python train.py --n_layer=9 --d_model=224 --n_head=7 --n_kv_head=1 --head_dim=32 --d_mlp=448 --vocab_size=8192 --activation="swiglu" --norm="rmsnorm" --norm_place="pre" --norm_eps=1e-05 --positions="rope" --rope_base=10000.0 --rope_fraction=1.0 --qk_norm=false --attn_scale=0.177 --bias="qkv" --tie_embeddings=false --parallel_block=false --init="uniform" --init_std_qkv=0.0321 --init_std_o=0.00757 --init_std_up=0.0321 --init_std_down=0.00757 --optimizer="soap_variant" --lr=0.00638 --lr_mult_o=1.33 --beta1=0.95 --beta2=0.95 --lr_head=0.0116 --grad_clip=0.5 --warmup_steps=200 --schedule="wsd" --decay_fraction=0.797 --decay_shape="cos" --final_lr_fraction=0.1 --batch_tokens=65536 --seq_len=512 --doc_mask=true --z_loss=1e-05 --train_tokens=133800000 --steps=2042 --dataset="wikipedia_en"
Each number is 128 + 32 x the weight over the matrix's rms, rounded and kept within 0 to 255. Layers, rows and columns count from 0.

# layer 6 MLP down (transposed), 448x224, rms 0.11, rows 303-342, columns 168-223
[[114 106 153  62 183 172 127 147 215  96 179 184 136  65 118 147  98 179 136 139 137  73 141 145 105 147 117 150 120  71 121 156 150 208 140 126 120 109 157  93 133 101  19 126  92 139 151 133 116 161  56 111 102  77 157  64]
 [147 189 116 118 211 184 189 118 123 104  92 131 113 152 117 162 175 116 157 167 132  79 143 136 131 121 119 159 135 189 125 135 178  82  65 148 124 122 142 158 144 139 115 125 213 117 140 127 104 136 177  91  95 134  99  70]
 [119 120 104 113  25 109 160 114  88 119  93 105 111  90 150 220 190 134 112 167 145 128 145  96 103 133 180 123  95  43 114 123  89 168 136 192  96 124 132 202 102 167 145 128 112 194 102 116 111 161 153 167 152 155 114 158]
 [143 153 161 116 158 102  61 156 103 141 127  97 128  71 135  98 140 120 110 156 124 161 204 137 133 131 119 175 126  74 113 115  99 136 131 111 115 145 111 129 128 124 101 135  89 178 133  72  87 171 169 187  61 140 171 103]
 [123 145 114 128  47 166 140 112 163 164 106 114  81  94 138  82  93 135  94 124 103 168 175  98 172 161 142 167 123 114 158  92  67  82 120 137 156 111 105  92 132  41 190 101  94 110 114 105 146 133 152 154 135 142 124 139]
 [ 83 123 133 133 160 133 122  86 138 126 117  97 137 117 157 145 121  87 116  78 149 187  96 103 121 119 149 106 111 144 162  87  97  94 116 131 112 116 158 163 166 123 135 120  76 188  81 144 129 159 148 137 142 118 126 142]
 [131 129 176 111 112 105  82 158 138  61 121 145 138 105 118 113  68 126  95 130 175  69 137 136 142 163 139  98  96 102 136 126  68 160  93 134 103 152 139 155 154 111 146 117  98 132 110  97 116  62 124 128 139 145 145 182]
 [ 47 151 139  82 114 125 109  77 132 163 136 154 131 126 117 116 132 111  59  82 146 100 104 201 140 122 106 111 120 180  72 152 191  88  99  76  74 160 112 134 167 187 120 109  56 152 106 146 133 167 167  67 114 170 130 155]
 [111 146 119 112 132 117 135 150  68 132 159 121 156 147  99 172 146 160 155  54 181 119 134 109 122 127 116 150 205 113  78 142 132 166 192 134  99 164 165  61 102  90 118  54 157 194 142 120 121  91  87  81  69 168 118 105]
 [134  66 113 175 134 168  80  62 117 146 108 185 103 188 136 144 117 128 126 113 172 201 107 155 108 179 109 125 106 107  90 197 126 165 198 211 148  84 106 173 197 151 118 108 137 120 147 112  50 145 135 131 111 135 113 159]
 [127  86 178 114 148  96 139 105 125 150 139 119 193  67 148 122 120 124  99 128 161  74 152 126 141 100 180  99 136 157 101 136 112 166 135 160  99 113 147 159 120 175 164 128 125  82 124 119 102 165 138 111 163 126 194 104]
 [141 146 123 170 213 149 112 127 144 128 126 106 145 163 132 123 103 131  96 106 148 139 137 166 142 142 196 134 126 109 112 164 130 106 135 139 133 152 117 205  79 167 110 131 121  87  82 146 142 115 129 130 167  60 133 151]
 [ 85 153 137 141 100 131  87 118 171 106  89  89 169 170 127 133  91  76 105 130 130  65 139 145 152 143 133 124  35  82 146 148 126  84 159 122 130 149 118 149 126 165 128 108 151 117 113  82  85  54 128 160 152  86  96  90]
 [120  67  95 147 235 137 183 141 203 128 143 120 106 110  96 139 165 140 131  62 146 138  42 134 145 115 159 139 103 195 140 140 111  89  92 100 137 135 148  90 134 101 172 128 204 189 151  46  92 118 196 153 143 125 121 104]
 [155 124 137  97 156 160 153 125 106 137 178 132 131  89 167 149  98 102 134 164 145 124 115 188 118  49 166 142 186 129  85 128 142 202 156  99 127 103 184 163 176  89  81 147  75  74  56 140 130 123 132 121 118  53 157 197]
 [132 144 132 153 125 139 156 118 149 165 143 103 138 106 155 178 156 118 110 169 148 197  97  70  64 143 161 175 102 119 168 151 166 113 123  95 191 162 115 103 120 163 124 139 122 147 144 104 154 173 157  97 157 159 133 215]
 [ 86 139 129 148 158 148 158 137 105 133 117 135 118 147 104 172 130 113 121 153 137 111 147  82 107 111 122 105 165 141 118  90 112 147 122 111 116 101 133 151 135  74 124 149  87 209 143 153 145 161  86 114 166  95  79 121]
 [112 134 119 125 247 114 162 136 138 180 151 122  82 116 181 143 146  95 108 144 145 106 192 185 112 118 139 151 171 115 117 158 148  91  75 132 147 142 102 134 104 134 127 113  81 173 115 123 146  94 191  95 162 133 134 120]
 [ 82  54 165 123 199  90  92 209 103 156 218 111 101 128 132 169 133 148 133 172 145 119 112  76 120 179  64 149 120  53 121 132  62 159 124 124 209 120 145  87 102 119  76 101  99  61  78 152 109 105 130 136 121 125 131 126]
 [193 171 141 141  66 134 152 102 143 133 129  99  64 154  99 145 110 143  81 113 163  88 113  86 148 151 149 100 167  76 139 118 125 128 166 107 120 135 116  84 129 135 140 124  98 138 119 124 107 117 111 118  83 106 185 109]
 [106 133 129 138 105 181  78 149  73 156 144  46  99  41 156  81 169 126 162 140  91 105  97  84 107 133 101 136 191  97 121  93 161  84 112 156 152 111  92 157 126 140  44 152 124  62 156  97 114 128 156 117 194 128 140 185]
 [151  83 122  49 185  58 144 153 166  85 163 125 110 142 134 135 133 183 169  93  99 136 151 132 126 141 103 171 196 135 181 161 129 127 114 159  23 166 175 164 156 122 144 130 130 194 125 126  96 113 157  91 180  79  90 124]
 [117 137 168 181  92 108  92 136 138 212 101 116 159 161 111 107 138 124 123 124 137 107 146 138 116 158 173  91 129 183 123 100 204 107 166 153 147 115 146 113 155 147 120 111 151  87 109 177 139  76 156 133 112 125  92 103]
 [152 148 122 162 137  74  87 100 140 107  69 142 135 100 184  90 105 189 111 151 146 150 107 124 132  68 165 108  96 137 137 118  59 178 146 122 129 175  80 131 182 158 162 109 114 137 162 133 150 125 132  98 112 182 170 152]
 [106 137  59 159 132 127 173 120 129 119  77 144 159  93  72 155 102 157 148 105  85 154 140 177 130 147 155  85 134 142 104 106 158 153 124  88  69  98 128 127  78  96 126 115  73 140 143  74 172 137 117 126  52 100 171 108]
 [184 171 129 138 153  95 137 120 106 110  93 120 122 104 155  66 161 124  69 134 103 111 115  75 177 177 139 130 165 150 137 121 147 147 118  94 141 133 118 148 113 140 143 148  78 130 116 129 196 166 132 182 128 119 123 170]
 [154 114 141 114  72 136  89 154 148 180 151 112 125 113 142 116 137  90 114 128 114 175 125 136 127 101 133 141 144 126 135 126 145 164 132 141 145 137 115 146 133 156 148 136 158 129 160 200 152 100 109 148 143 156 152 132]
 [120 146 119  92 154  88  64  96 105  97 155 117 163 124 127 189 134 170 158 165 106 169 109 139 103  96  95  76 136 157  98  76  81 171  97 130 114 122 114 113 102 129  88 131 131 160 183 149  73 116  76  73 111 138 124  77]
 [ 94 112  97 194 118 105 132 140 140 200 124  78 165 166 102 143 119 125 142 149 153  76 117 193 163 138 191 113 149 142 126 162 123 116 109 146 158 179 142 151 135 202 110 109 143 144 137 174 176  92 118 137 219 109 132 107]
 [175 109  86 147 105  79  76  81 202 134 137 128 115 117  80 141 141 126 193  89 208 169 100 154  66 160 123 105 172  71  70 110 157  95 129 110 101  98 156 109 116 143 122 111 117 113 141  91 117 133  80 100  87 152 156 140]
 [119 107  54 151 128 111 128 117 113  98 126 144 159 115 105  99 162 110 180 189  99 119 116 108 110 134  93 109 100 217 158 156  85 123 124 124 130 157 136 124 125 141 136  74 106 149 130 161 157 135 108 129 115 173 161 145]
 [109 160 108 130 156 127 129 103  73 183 120 132 127  88 146 101  96 109 122 134 173 167 102 156 140 219 173 131  86  93 124 117 121 172  91 121 170 102 121 138 142 159 133 152 135 137  95 126 176 145 130 131 147 189  99 110]
 [108 153 164 118 143 122  87 111 145 192 100  85 156 177 112 151 106 179 119 140  78 113 139 121 191  87 115 102 122 161 124 173 192  82 178 137 124 144 164 167 135  75  97 163 135 122 137  91 165 142 139 171  77 126 122 128]
 [132 108 135 146  70 151 106 119 169  95 130 133 125 166 124 167 159  87 142 171 115 129  89  93 149 146  66 135 112 160 124 133 113 113  95  75 156 130  65  83 158 137  70 132 150  76 115 136 151 174 121 192 109 162 215  91]
 [134 162 122 184 104  86  72 123 137 147 147 190 129 111 123 105  86  93 107  95 140 130 157  88 131 129 166 153 157 134  99 129 119 112  99 127  94 133 129 161 118 150 178 142 122 118  91 154 143 139 166 104 102 143  50 177]
 [108 132  71 115 157 139 135 169 164 120 125 109 152 183 139 182 178 146  67 170 179 184 176 125 144  91 117 108 170  83 184 114 180  81 174 120  70 173  73 129 127  98 197  89 146 162 242  84  87 110 183 145 140 114 110  52]
 [177 133 112 128 197 129 160 113 149 140 125 131 138 150 134 114  80  79  82 113  92 127 114 109 140 107 165 152 121 145 132 127  89 115 129 133 135 107 101 106  64  84  96 160 172 156 182 159 121 162 109 112 130  92 169 137]
 [163  98 112 110  48 134 161 139 158 108  67 129 143 173 134  91  78 134 160 152 156 102  97 152 122 117 135 147 155 115 107 122  95 138 102  79 118 114 120 104 137 134 154 122 100 139 131 191 135 144 145 110  60 149 137 151]
 [102 150 146 141 137  90  96 114 151 134 159  69  96 179 121 114 126 114 195 131 138 119 119  77  73 121 156 154 123  21  74 129 124 148  71  91 212 156 110 105 168 165  79 131 157 187 118 167 160  85  85 134 122 136 101 101]
 [192 134  91 121 123 113 106 113 181 110 164  67 137 154  94 125  75 102 142 122 145  80  67  95 169 128 139 133 138 120  95  73 129 127  83 113  98 107 165 113 145 161  65 134 180 151 103 155 144  71 102 200 165 133 159 150]]
# layer 6 MLP gate, 448x224, rms 0.11, rows 304-343, columns 168-223
[[199 113 146 190 148  95 157 111 118  96  96  92  85 156 184 136  60  78 147 115 195 141 127 179 167 117 157 105 152 134 148 126 146  67 133 138 178 151 141  98 122 135 104 128 144 145 112 129 156 131 123 106 160 191 107  80]
 [149 148  98  95 139 112  61 110 138 190 176 170 121 110 135  84 127 145 197 103  50 115 143 137 106 131 174 131 130  92 153 154 134 132  95 178 116 132 161 121 126 173 172  68  90 107 114  94 139 156 189 201 114 128 100 103]
 [115 161 170 162 101 172 194  96 105 126 172 133 122 111 202 123  90 100 166  97 176 146  98 137 167 107 214 105 136  95 116 159  77 142 195 132  95 126 140 156 151 129  69 190 133  72  73  46 100 135 186 121 174 129 139 116]
 [196 166 103  81 145 135 156 125 129 143 135 134 132  92 124 131 119 149 165  70 134 107 126 136 170  90 156 180 109 169 146 160  85 101 101 155 146  75 145 109  85 114 162  98 111 102 110 121 143 132 115 137  79 103 143 174]
 [193 131  41  88 116 170 202 120  95 141 136 128  95 124 127 130 173 130 139  72 148 126  88 116  96  84 168  82 115  79  88 146 165  96 132  95 102 130 149  87 139 101 126 121 124 108 183  83 178 126 155 120 195 141 148 128]
 [ 82 116 141  93 165 151 124  87 125 102 147  99 127 176 159  95 125 162 121  80 104 173 108 145 162  63 175 104 157 142  83 123  88 137 161 103 146 125 106 116 119  94  73  83 101 173 119 110 151 168 162 106 194 151 129  82]
 [115  67 134 129 171  96 145 126 107 131  96  56 115 101 149 118 112 133 113 115  95 130 146 139 157 124 115  97 106  98 179 117 137 104 179 192 174  85 141 119 104 144 171 125 120  83 121 101 123 112 105 121 124 137  82 133]
 [ 78  57 167 135 112 136  57 151 148 134 160  89 129  49 175 126 131  88 172 137 120 159 172 126 129  90 159 105 193  99 105 146 128 117 151 107 135 143 187 151 138 125  84 105 113 110 149 120  91  93 137 150 152 164 154 135]
 [129 126 141  58 122 178 167 131  19 148 119 123 148 172 118 134 121 120 124 145 183 131 118 183 189 111 126  99 123  93 159 115 152  70 167 110 112  86 203 111 152 141  89  99  93 133 143  66 113 122 159 156 164 125 170 127]
 [161 122 101 136  37  73 140 138 154 151 128 114  96 128  64 127 147  87  92 120 157  97 127 190  91  97 159 116 116 162 134  87 110 137  93 162  95 117 157 103 131 138 118 124 157 145 155 114 109 154  68 141 124 115 110 142]
 [164  90 142  63 144 159 139 200  90  97  83 140 177 163  79 175  80 133 120  80  98 106  67 189 136 119  84 160 139 113  59  62 167 138 134 169  96 174 158 179 103 130  68 112 144 133 142 113 138 155 132 122 186 142 182  85]
 [167  92 171 147 122 132 138 126 130 109 133 124  91 110  85 104 125 156 151 122 179 119 154 106 117 167  92  83  84 163 101 132  56 124  96 129 104 123 151  85 161 126 146 116 162 108 101 144  93  73  95 104 147 155 132 153]
 [108  93 184  94 174 155  74 184 182 126 128 131 133 162 173 143 103 139 169 129  96 200 172 135 112  83 173 104 193  91 150 105  98 142 131 142 165  93  94  99 140 211 157 163 109 156 116 106 163 166 156 149 184 129 141 174]
 [ 80 133 166 123 136 144  97 163 119 169 155  88  93  82 152 157 102 138 146 160  73 112  93 145 141 121 167  95 163  77  65 144 109 167 125 115 153 143 150 123 166 117 139  78 168  86 150 138 164 106 171  96 155 136  75 154]
 [ 88 139 138  97 129 134 137 116  61  93 190 120 155  87  99 110  87 134 155 153 146  85 120  91 160 123  96 141 105  89  88  52 113 144 165 122 195 147 164 127 195 135  84 110 203 105 112 215 119 122 132  89 130 187 179 134]
 [124 138 143 161 128 136 120 150 168 125  78 182 160  84  88 109 134 148 161 185 124  98 168 105  78 139 220  87 117  54 121 137 180 163 149 182 125  99 128 114 111 126 119 161 100 152  99 111 116 142 199 123 156 138 104 117]
 [135 119 146 140 113 162 175 168 199 129 131 122  97 150 181 114  92 151 132 185 105 104 120  89 131  89 131 125 117  87 105 130 112 150  74 147 119  84 145 148  72 162 135 113 176  71 157 118 173 126 131 136  95 137 102 131]
 [113 143 117 103 128 147 144  88 149 116 144  75 141 130  91 169 139 138 159 104 100 109 111 121  49 113 100 122 133 104 147 148 139 129 131 169 158 115 100  70 142  98 168 163 152 120  91 127  94 125 165 103 161  66 126 132]
 [101 145 143  96 127 163 155 125 144  88 131 133 121 154 164 146  87 141 116  94  93  99 120 144  89 132 142 165  96 142 144  99 170  97 120 175 125 153  87  99 117 177  90  71 146 177 123 169 108 149 145 117  92 190 153  97]
 [128  76 143 166 134  82 166 167  75 122 119 109 194 178  68 154  72 110 156 197 180  82 133 126  56 142 220 115 169 159  96  69 117 133  55  95 203 156 186 206  30 179 184 102 133 172  98 149 103  84 131 105 144  79 137  53]
 [128  61 126  61  88  61 133  85 158 168 143 122 117 157 117 192 152  64 162 177 185 102 128  81 109 157 120  93 118 115 114  82 137 101 165 110 124 117 140 107 116  87 134 124 123 154 136 132 156 140 141 139 110 131 219 196]
 [131  63 166 108 120 158 173 110 116 124 143 146  51 132 112 125 132 109 117 102 146 125 125 137  73 109 177  87 104 137  69 104 185 225 118 147  72 107  77 165 146  77 175  95  96  73 166  95  92 154 125 126 113 161 152 131]
 [143 141 168 174 116 112 134 117 124  88 113 156 118 128 122 102  82 137 157 147 116 138 158 150 117 166 141 162 133 113 133 139 120 106 124  94  92 104 143 130  98 131  74 109 138 106 121 156  71 160 100 111 101 110 104 171]
 [129  76 126 101 211 106 129 128 132  85 155  58  94 138 143 114 125 142 129 194  90 117 132 138 172 146 193 105 110 112 112 114 137  79 151 175  98 127 121 121 128 117 114 133  76 143  99 139 101 141  98  55 175 159  79 151]
 [130 169 139 149  77 150 111 101 155 115 111 123 162  60 148 107 142 122 140 139 148 178 174 161 122 109 128 139 122 121 185 126  41  74 187 149 141 116 164  89 140 110 166  99 191 127 155 101  98 148 141 148 104 165  74 110]
 [142 161 111 117 124 152 123 125 135  99 134  79 145 177 140 120 124 128 124 123  85 112 125 153 134 113 138 169 150 110 100 149 158  70 102 144 132  99 114 119 127 159 120 144 149 143 141 158 162 100 149 118 154 133 136 119]
 [ 94 116  75  95 116 152 116  45 130 154 172 119 116 114 127 137 147 120 143 146 122 156 118 131 117 154 118 173 137 178 122 115 137 138 130 146  90 110 120 106 127 159 163 162 165 112 107  75 126 127  87 160 177 117 162 101]
 [186 138 130 166 134  90 171 107 154 100  98 158 156 185 125  85 104  99 102 142 126  88 158 125  75 104 152  74 109 169 151 136  93  82  99  85  81  84 147  85 114 142  76 186 144 188 150 105  89 169 118  91 203 156 158 107]
 [126  74 138 127 141  65  72 149 115 160 135 143  89 159  72 113 170  73 148 132  89 142 157 162  76 114 143 182 150 142 116 138  77 103 147 108  77 163 101 150 147 122 164 114 108 143 126  33 141 158 136  84  91 124 170 138]
 [136 148 163 138 149 139 159  61 109  92 100 154 119  93 139 167 148 175 149 122 169  95 107 126  75 114 133 134 204 167 168 134 104 136 150 140 151  97 121 122 199 152 169 119 101 147  84 118 130 187 156 145 135 155 162 163]
 [153 140  93  93 125 125  77 122 102 116 101 127 151 127 147 120 124 107 152 110 113 106 123 160 150  98 170 143 123 108 105  98 140 160 154 138 128 105 150  76 140 141 102 124 151 168 119 129  97 148 139  80 165 154 100 111]
 [119 122 128 127 160 140 217  96 122 113 118  71  33 101 102 201  87 128 110 111 110 157  73 180 142 137 144  93 140 114 126 126 102 137 153 131 151 129 191 144 138  98 128 115 113 107 137 121 102 120 113 129 107 110 134 115]
 [120 120 115  75 105  84 120 127 147 161 160 142 148 136 193  62 119 135 136 152 156 117 113 192 126 108 145 113  79  67 136  94 134 121 161 117 129 128 172 115 152  94  64 168 195 150 106  61  96 128  74  87 141 160 146 148]
 [134 135 117 126 107  98 138  98 104 150 105 150  99 140  79 168 165 136 134 161  61 133  99 137  85  82 114 166  81 151 131 127 155  93 129 142 106 139 151  92 199 128 155 122 102 106 116 111 101  72 102  96 168 109 109  90]
 [184 102 151 143 112  80 123 107 137 147 151 158  60 139 126 191  90 159  95 174 132  87 156 179 109 105 139 151 100  73 199 108 133 146  74 125 171  93 174 162 118 135 159 158 126 225  94  96 159 167 139 165  88 119 123 125]
 [151  57 203  92  88 134 159  93  87  92 109 144 158 120 155  80 131 144 157 149 181 120 112 114 170 103 133 133  79 173  93 117 127 151 149 124 128  85 167  97 145 160 163 131 123 163 131 114 133 132 199 161 150 144 128  90]
 [154 148 144  90  50 169  85 103 118  99 112 168 165  96 130 136 175 133 171 150 131 184 130 131 112 128 114 147 111 181 130  68 103  92  70 125 136  76 121  75 128 117  93 143 141 138 130 209 146 181 137 150 146 142 165 123]
 [ 91 131  92  74  98 127 158 131 128 118 173 119 102 125 138 167 152 217 172  82  78 184 148 171 184 188 176 100 139 145 116 134  99 129 113 166 104 132 157  89 102 148  78 135  88 141 151 114 111 147 167  78 176 160 165  89]
 [172 129 120 120 108 103 129 131 171 134  83 154 130 120 173 191 168 110 190 171 180 130 143 108 102 123 144  94 217 132 156 111  68 164 163  84 141 123 147 103  87 155 103 103 164  88 118 114  98 158 113 185 131  93 141 119]
 [144 147 121 118 166 117 174 139 115 142 105 135 174  77 153 207 157 158 123 107 139 118 140  68 118 101 161 111 163 134 108 108  86 153 122 117 170 142 116 113 212 107 106 130 158 137 123 150  91 102 132  87 125 158 152  78]]
# layer 6 MLP up, 448x224, rms 0.112, rows 304-343, columns 168-223
[[193 122 133  79 151 117  77  88 192 155 134 110 156  86 129 140 160 131 138  82 131 102 104 113 129  74 124 142 113  93 125 118 124 141 142 134 176 122 118 134 153 123 109 120 110 165 123 146  86 136 130 162 132  86 123  73]
 [116 183  95  95 101 103 132 106  62 111 147 223  63 105 127 118 115 106 106 156 140 105 102 116 124 123  94 127  74  83 158 142 128 128  94  85 112 142 150 126  86 112 135 134 120 103 118 159 117 141 208 149  71 112 167 153]
 [ 96 142 102  95  93 127 191 150 124 117  83 148 110  77  87 130 124  63 108  93 192 179 131 149 155 107 152 182 110 107 106 146  69 166 154  93 106 133 134 103  91 129 139 170 175  85  91  49 134 145 154 137 196  88 129  99]
 [165 171 134 112  99 100 116 165 144 198  73 181 123  77 133 110 117 128 173 137 140 141 112 142 152 156 146 184 137 135 162 112 104 141 112 148 161 156 134  98 175 144 121  75 148 170 155  78 141 112 141 149  87 186 103 150]
 [156 112 132 165 202  97 169 158 164 153 119  82 112 161 163 181 119 146 120  87  94  80 105  96 123 105 147 161 106  93 116  60 149 109 124 225 108 126 169 118 183 172 122  93 159 119 141 189 150 157 127 123 110 153 113 169]
 [190 170 125 143 103 164 126 125 158 127  94 148 110 155 141 152 141 129 120 139 155  75  78 155 115 194 162  95  88 183  94  72 161 108 121 163  56 109 116 162 158 119 130  97 150 156 135 100 121 147  94  99 114 160 127 139]
 [ 92 165  70  86 125 133 166 164 179 124 156 174 127 141  67  98  88 126 108 148 107 120 149 121 150 151  92 142 184 115 123 107 159 120 109 126 142 141 151  97 139  79  64 102 142 136 108  92 145 158 128  86 137 131 138  67]
 [104  99 145 123  48  85 149 113  89 134 174 118 120 109  78 162 212 195 147 119 134 183 131  45 164 113 158 128 123  70 149 164 174 167 155 136  79  85 192 128  56  64 198 134 113 148 137 191 117 100 151 154 189  92 153  92]
 [118 130 174 132 139 125 175 107 173 186 129 162 104 118  84 120 150 158  74  98 144  67 170 137 106  87 131 163  68 198 135 160  81 152 127 103  74 153  43  68 110  95  91 123  82 138 106  93  64 100 166 126  82 173 113 147]
 [ 97 122 167 186 143 146 142 138  81 105 149  70  94 191 151 107  94 143 138 114 105 119 104 110  93 116 152  77 100 122 139  84 146 124 195 152 154 114 139 108 148 114 108 169  93 149 117 157 111 131 112 119 121  83  57 171]
 [113 187 164  76  83 139 185 152 136 107 120 146 153 151 125 133 161 101 139 118 165 152 122  97 194  94  90 128 108 117 106 111 155 164 113 175 195 104 136 131 147 120  59 118 116 166 121 106  49 133  95 103 101 139 176  95]
 [126 142 116 144  75 116 111 135 141 181 117 143 189 114 139 129 184 134 117 144 139 141  99 128 104 119 134 137 131 117 118 171 158 127 146 185 142 142 134 101 138 132 145 129 114 128 108 119 128 121 138 101  97 108 145  79]
 [149 138 111 157 187 113 128 100 120 113 124 142 170 183 147 107 112 161 128 103 123 145 150  47 119 124 127 164 107 142 185 152 112  92 157 153 117  99 112 175 124 132  91 136 167 148 148 130 151 113 154 109 148  84 129 169]
 [ 95 110 130  91 131 139 219  61 100 183 123 114 106 155 208 141 127  78 140 154 137  86 103 122 130 157 132 156 135 116 103 101 103 109 105 147 123 115 138 176 110 132 116  84 141 151 101 126 135 106 136 145 164 144  85 121]
 [135 118 113  95 167 165 111 146  98 118  94 182 137 123 109 155 123 118  93  85  56  89 162  78 123 197 110 104 137 158 138  22 147  98 139 111 145  85 139 121 173 100 145  46 125 187 119  93 185 127 136 126 104 112 217  91]
 [188 121 155  73 141 157 170  78  70  98 154 126 113 138 185 131 145 119  93  58 111 155 111 143 188 110  68  92 143 153 106 103 123  96 116 189 186 120  83 114 122 157 102 167 144  99 114 127 131 133  77 195 151 112 171 194]
 [117 162 175 150  67 107  44 142 124 119 189 177 105  94  98 122 155 162  92 188 114 136 147 139  89 124 183 118  83 140 122 128 158 146 139 165 126 141 138 141 142 117 154 147 120  63 165  66  10 146 154  96 145 140 115 130]
 [172  67 188  97 151 155  91  87 121 166 174 118 164 127 139 147  86  92 120 127 176 111  86 112 184 133  96 206 124  94 145 107 115 107 135  72 142 165 136  85 127 100 121 102 141  67 154 171 107 136 133 182 193  43  65 106]
 [145 115 181 134  95 103 144 122 145  52 160  35 179  98 152 124 163 126 168 168 104 127 180  95 137 115 140 166 116 143 173 160 122 153 163  50  79 111 113 157 102 139  91 122 129 124 146 172  97 173 179 123 149 200 114  64]
 [157 159 148 155 118 104 192 115 176 133 137 160 152 124 194 154 191 189 131 119  82 127 166 115 138 119 153  85 138 127  99 181 163  73 180 164 105  93 120 170 167 185 116 130  48 172  99 162  70 104 191 132 117 185 128 128]
 [117 127 119 139 182 105 108 123 142 110 158  82 131 100 150 158 113 121 152 174  63 141  91 128 110 169 146  58 137  92  73 153 118  84  92 137  47 169 113 107 150 136  85 143 178 140 155 193  59  90 132  95 152 142  63 153]
 [139 157 143  90 161 150 128 122 104 102 151  78 198 120 165 144 132 140 159 135 135  92 216 129  97  95 100 128 122 130 132 106 103 119 122 119 161 107 154  40  82 134 103  95 192 125  74 129 118 134 155 143 130 202 111  78]
 [ 75  91  87  83 116 171 130 112  50 153 131 128 135 128 116 176 146 105 118 117 133  63 138 131  85  96 100  99  86 154 113  96 181  94 125 130 125 164 157 171 130 125 149 113 147 173 198 130 150 130 157 122 114 126 148 108]
 [145 164 181 132  70 208 131 158 139 144 102 147 135 152 144 201 161 121 118 183 118  91 217 161  90  95 121 116  79 170 135 123 106 152 111  78 104  92 131 137 202 130 124 145 154 151 161 175 107  86 150 185 138  95 162 121]
 [161 107 104 140  82 136 115 110 107 150 206 139  91 112  92 148 165  63 163 116  95 108 130 156 167 107 123 167 127 135 124 116 127 104 176 136  85  78 185 159 135 141 113 138 135 160 153 109 107 109 158  75  77 134  71 112]
 [113 141  97 112 129 157 128 103 140 144 199 141  93 150 161  86 119 132 102  85 121  87 114 161 144 115 140  99 128 115  54 150 106  98 122 109 140 113 141  94  94 117 156 108 142 101 162 153 166 116 146 122 133 130 109  88]
 [153 155 130 123  80 161 147 129 118 160 152  96 105 154 128 138 106 133 152 122 151 152 150 114 126 208 130 158 122 192 151 172 129 115 149  97 172 125  96 122 187  94 104 132 147 178  64 110 208 103  95 139 146  97 184 130]
 [ 68  91  99 105 115 116  95  69  67 210 145  57 135 139 132 170 124 121 118 141 200 108 112 111 211 100 124 119 129  66  42 145 114 103  70 125 157 163  94 155  71 145 152 131 151 124  61 107 106 109 159 131 162 119 118 146]
 [162 132 177 137  86 164 143 138 113 107 109 124 163 165  91 114 142 156 141 102 121 182 111 125 164 139 130 179 104 136 160 176 167 149  98 145 104 103 173 154 129 137 124 114 133 126 119  67  93  92 190 126 146  58 126 148]
 [ 44  96  62  96 162 108 169  88 127 133 132  92 121 116 121  61 124  94  92  96 154 156 158  94 139 177 132 108  88 159  97 124 130  79 119 138 105 149  41  98 141 134 160 104 151 184 146  54 161 133 157 129 132 211 117 112]
 [160 168 130 128 109  98  66 151  95 139 127 124 176 135 133 137 199 149 134 158 162 182 130  66 160 128 177 178 116 129 115 163 137 113 150 102 123 146 102 139 111 126 111 126 156 161  71 172 117 135 144 155 137 126 143 122]
 [172 145  37 143 170 117 140 136 126 142  93 133 130 190 116 110 130 169 108 158 129 122 141 189 114  73 111 147 173 178 133  86 150 116 104 155 128 140 149 167 185 103  84 146 142  94 159 137 131 119 123 107 108 129 120 152]
 [136 135 147 202 193 101 199 141 158 118 148 142 115 193 117 128 106 138 101 119 160 148 109 106  85 137 154 170 124 102 150 134  84 162 158  79  77 139 107 174  98 156 102 112 116 140 100 131 173 141 106 123 118  53 132  62]
 [ 86 133 111 117 137  94  72 171 215 147  41 146  97 105 107 130 125 119 147 119 147 104 133 130 158 117 115 164 112 119  46 169 112 130 122 136 144 178  67 201 123 190 117 174 157 161 138  99 118 156  98 146 100 121 120 193]
 [136 112 161 195  56 167 104 134 113  89 131  73 139 148 169 118  86 130 123 140 140  68 143 187 112 172 128 166 101 141 154 140 147  87 116 145 124  85 153 121  95 155 156  34  84 128 134 170 154 155 162 145 118 124 120 129]
 [ 66 113 142 135 132 146 155 217  97  92  85 115 140  95 103 132 130 125  84  74 115  85 157 171 113 145 162 160 122 140 127 150  91 154 122 169 111 122  95 137  92 121 168 115 156 153 118 113 153 162 221  99  95 134 124 116]
 [ 92 125 101  82  61 135  81 196 133 134 168 148 164 135 116 151  93 113  78 109 131 110 206 152 107 121 162 173 120 164  97 108 153 177 146 106 124 140 128 138 149 134 109 178 182  95  90 163 174 168 183 113  56 135 106 125]
 [121 127 161  96 137 140 125  88 164 142  78  93 152 153 125  92 143 185 100 135 135 137 127  87 149 144 133 109  65  92 123 121 131 135 109 110  84 168  55 143 102 161 100 145 140 102 158 148 193 125  84 110 147  95 118 130]
 [131 160 183 137 176  93 121 137 192 139 154 147  86 101 134 120 113 113  93 129  64 108  78 130 149 156 134 134 113 138  85 110 144 109 103 132 148 124 138 110 142 165 117 163 143  86 133 175 137  70 146 109  82 158 161 160]
 [115  94 148 161  91  90  80 102 182 139 144  91 225 118 110   5  98 132 181 119 114 153 129 140 111 173 132 123 164 138 116 112 183 136 168  87  23  97 141 129 105 129 152  83 129 152 113 120  64 141  57 117 172 199 120 172]]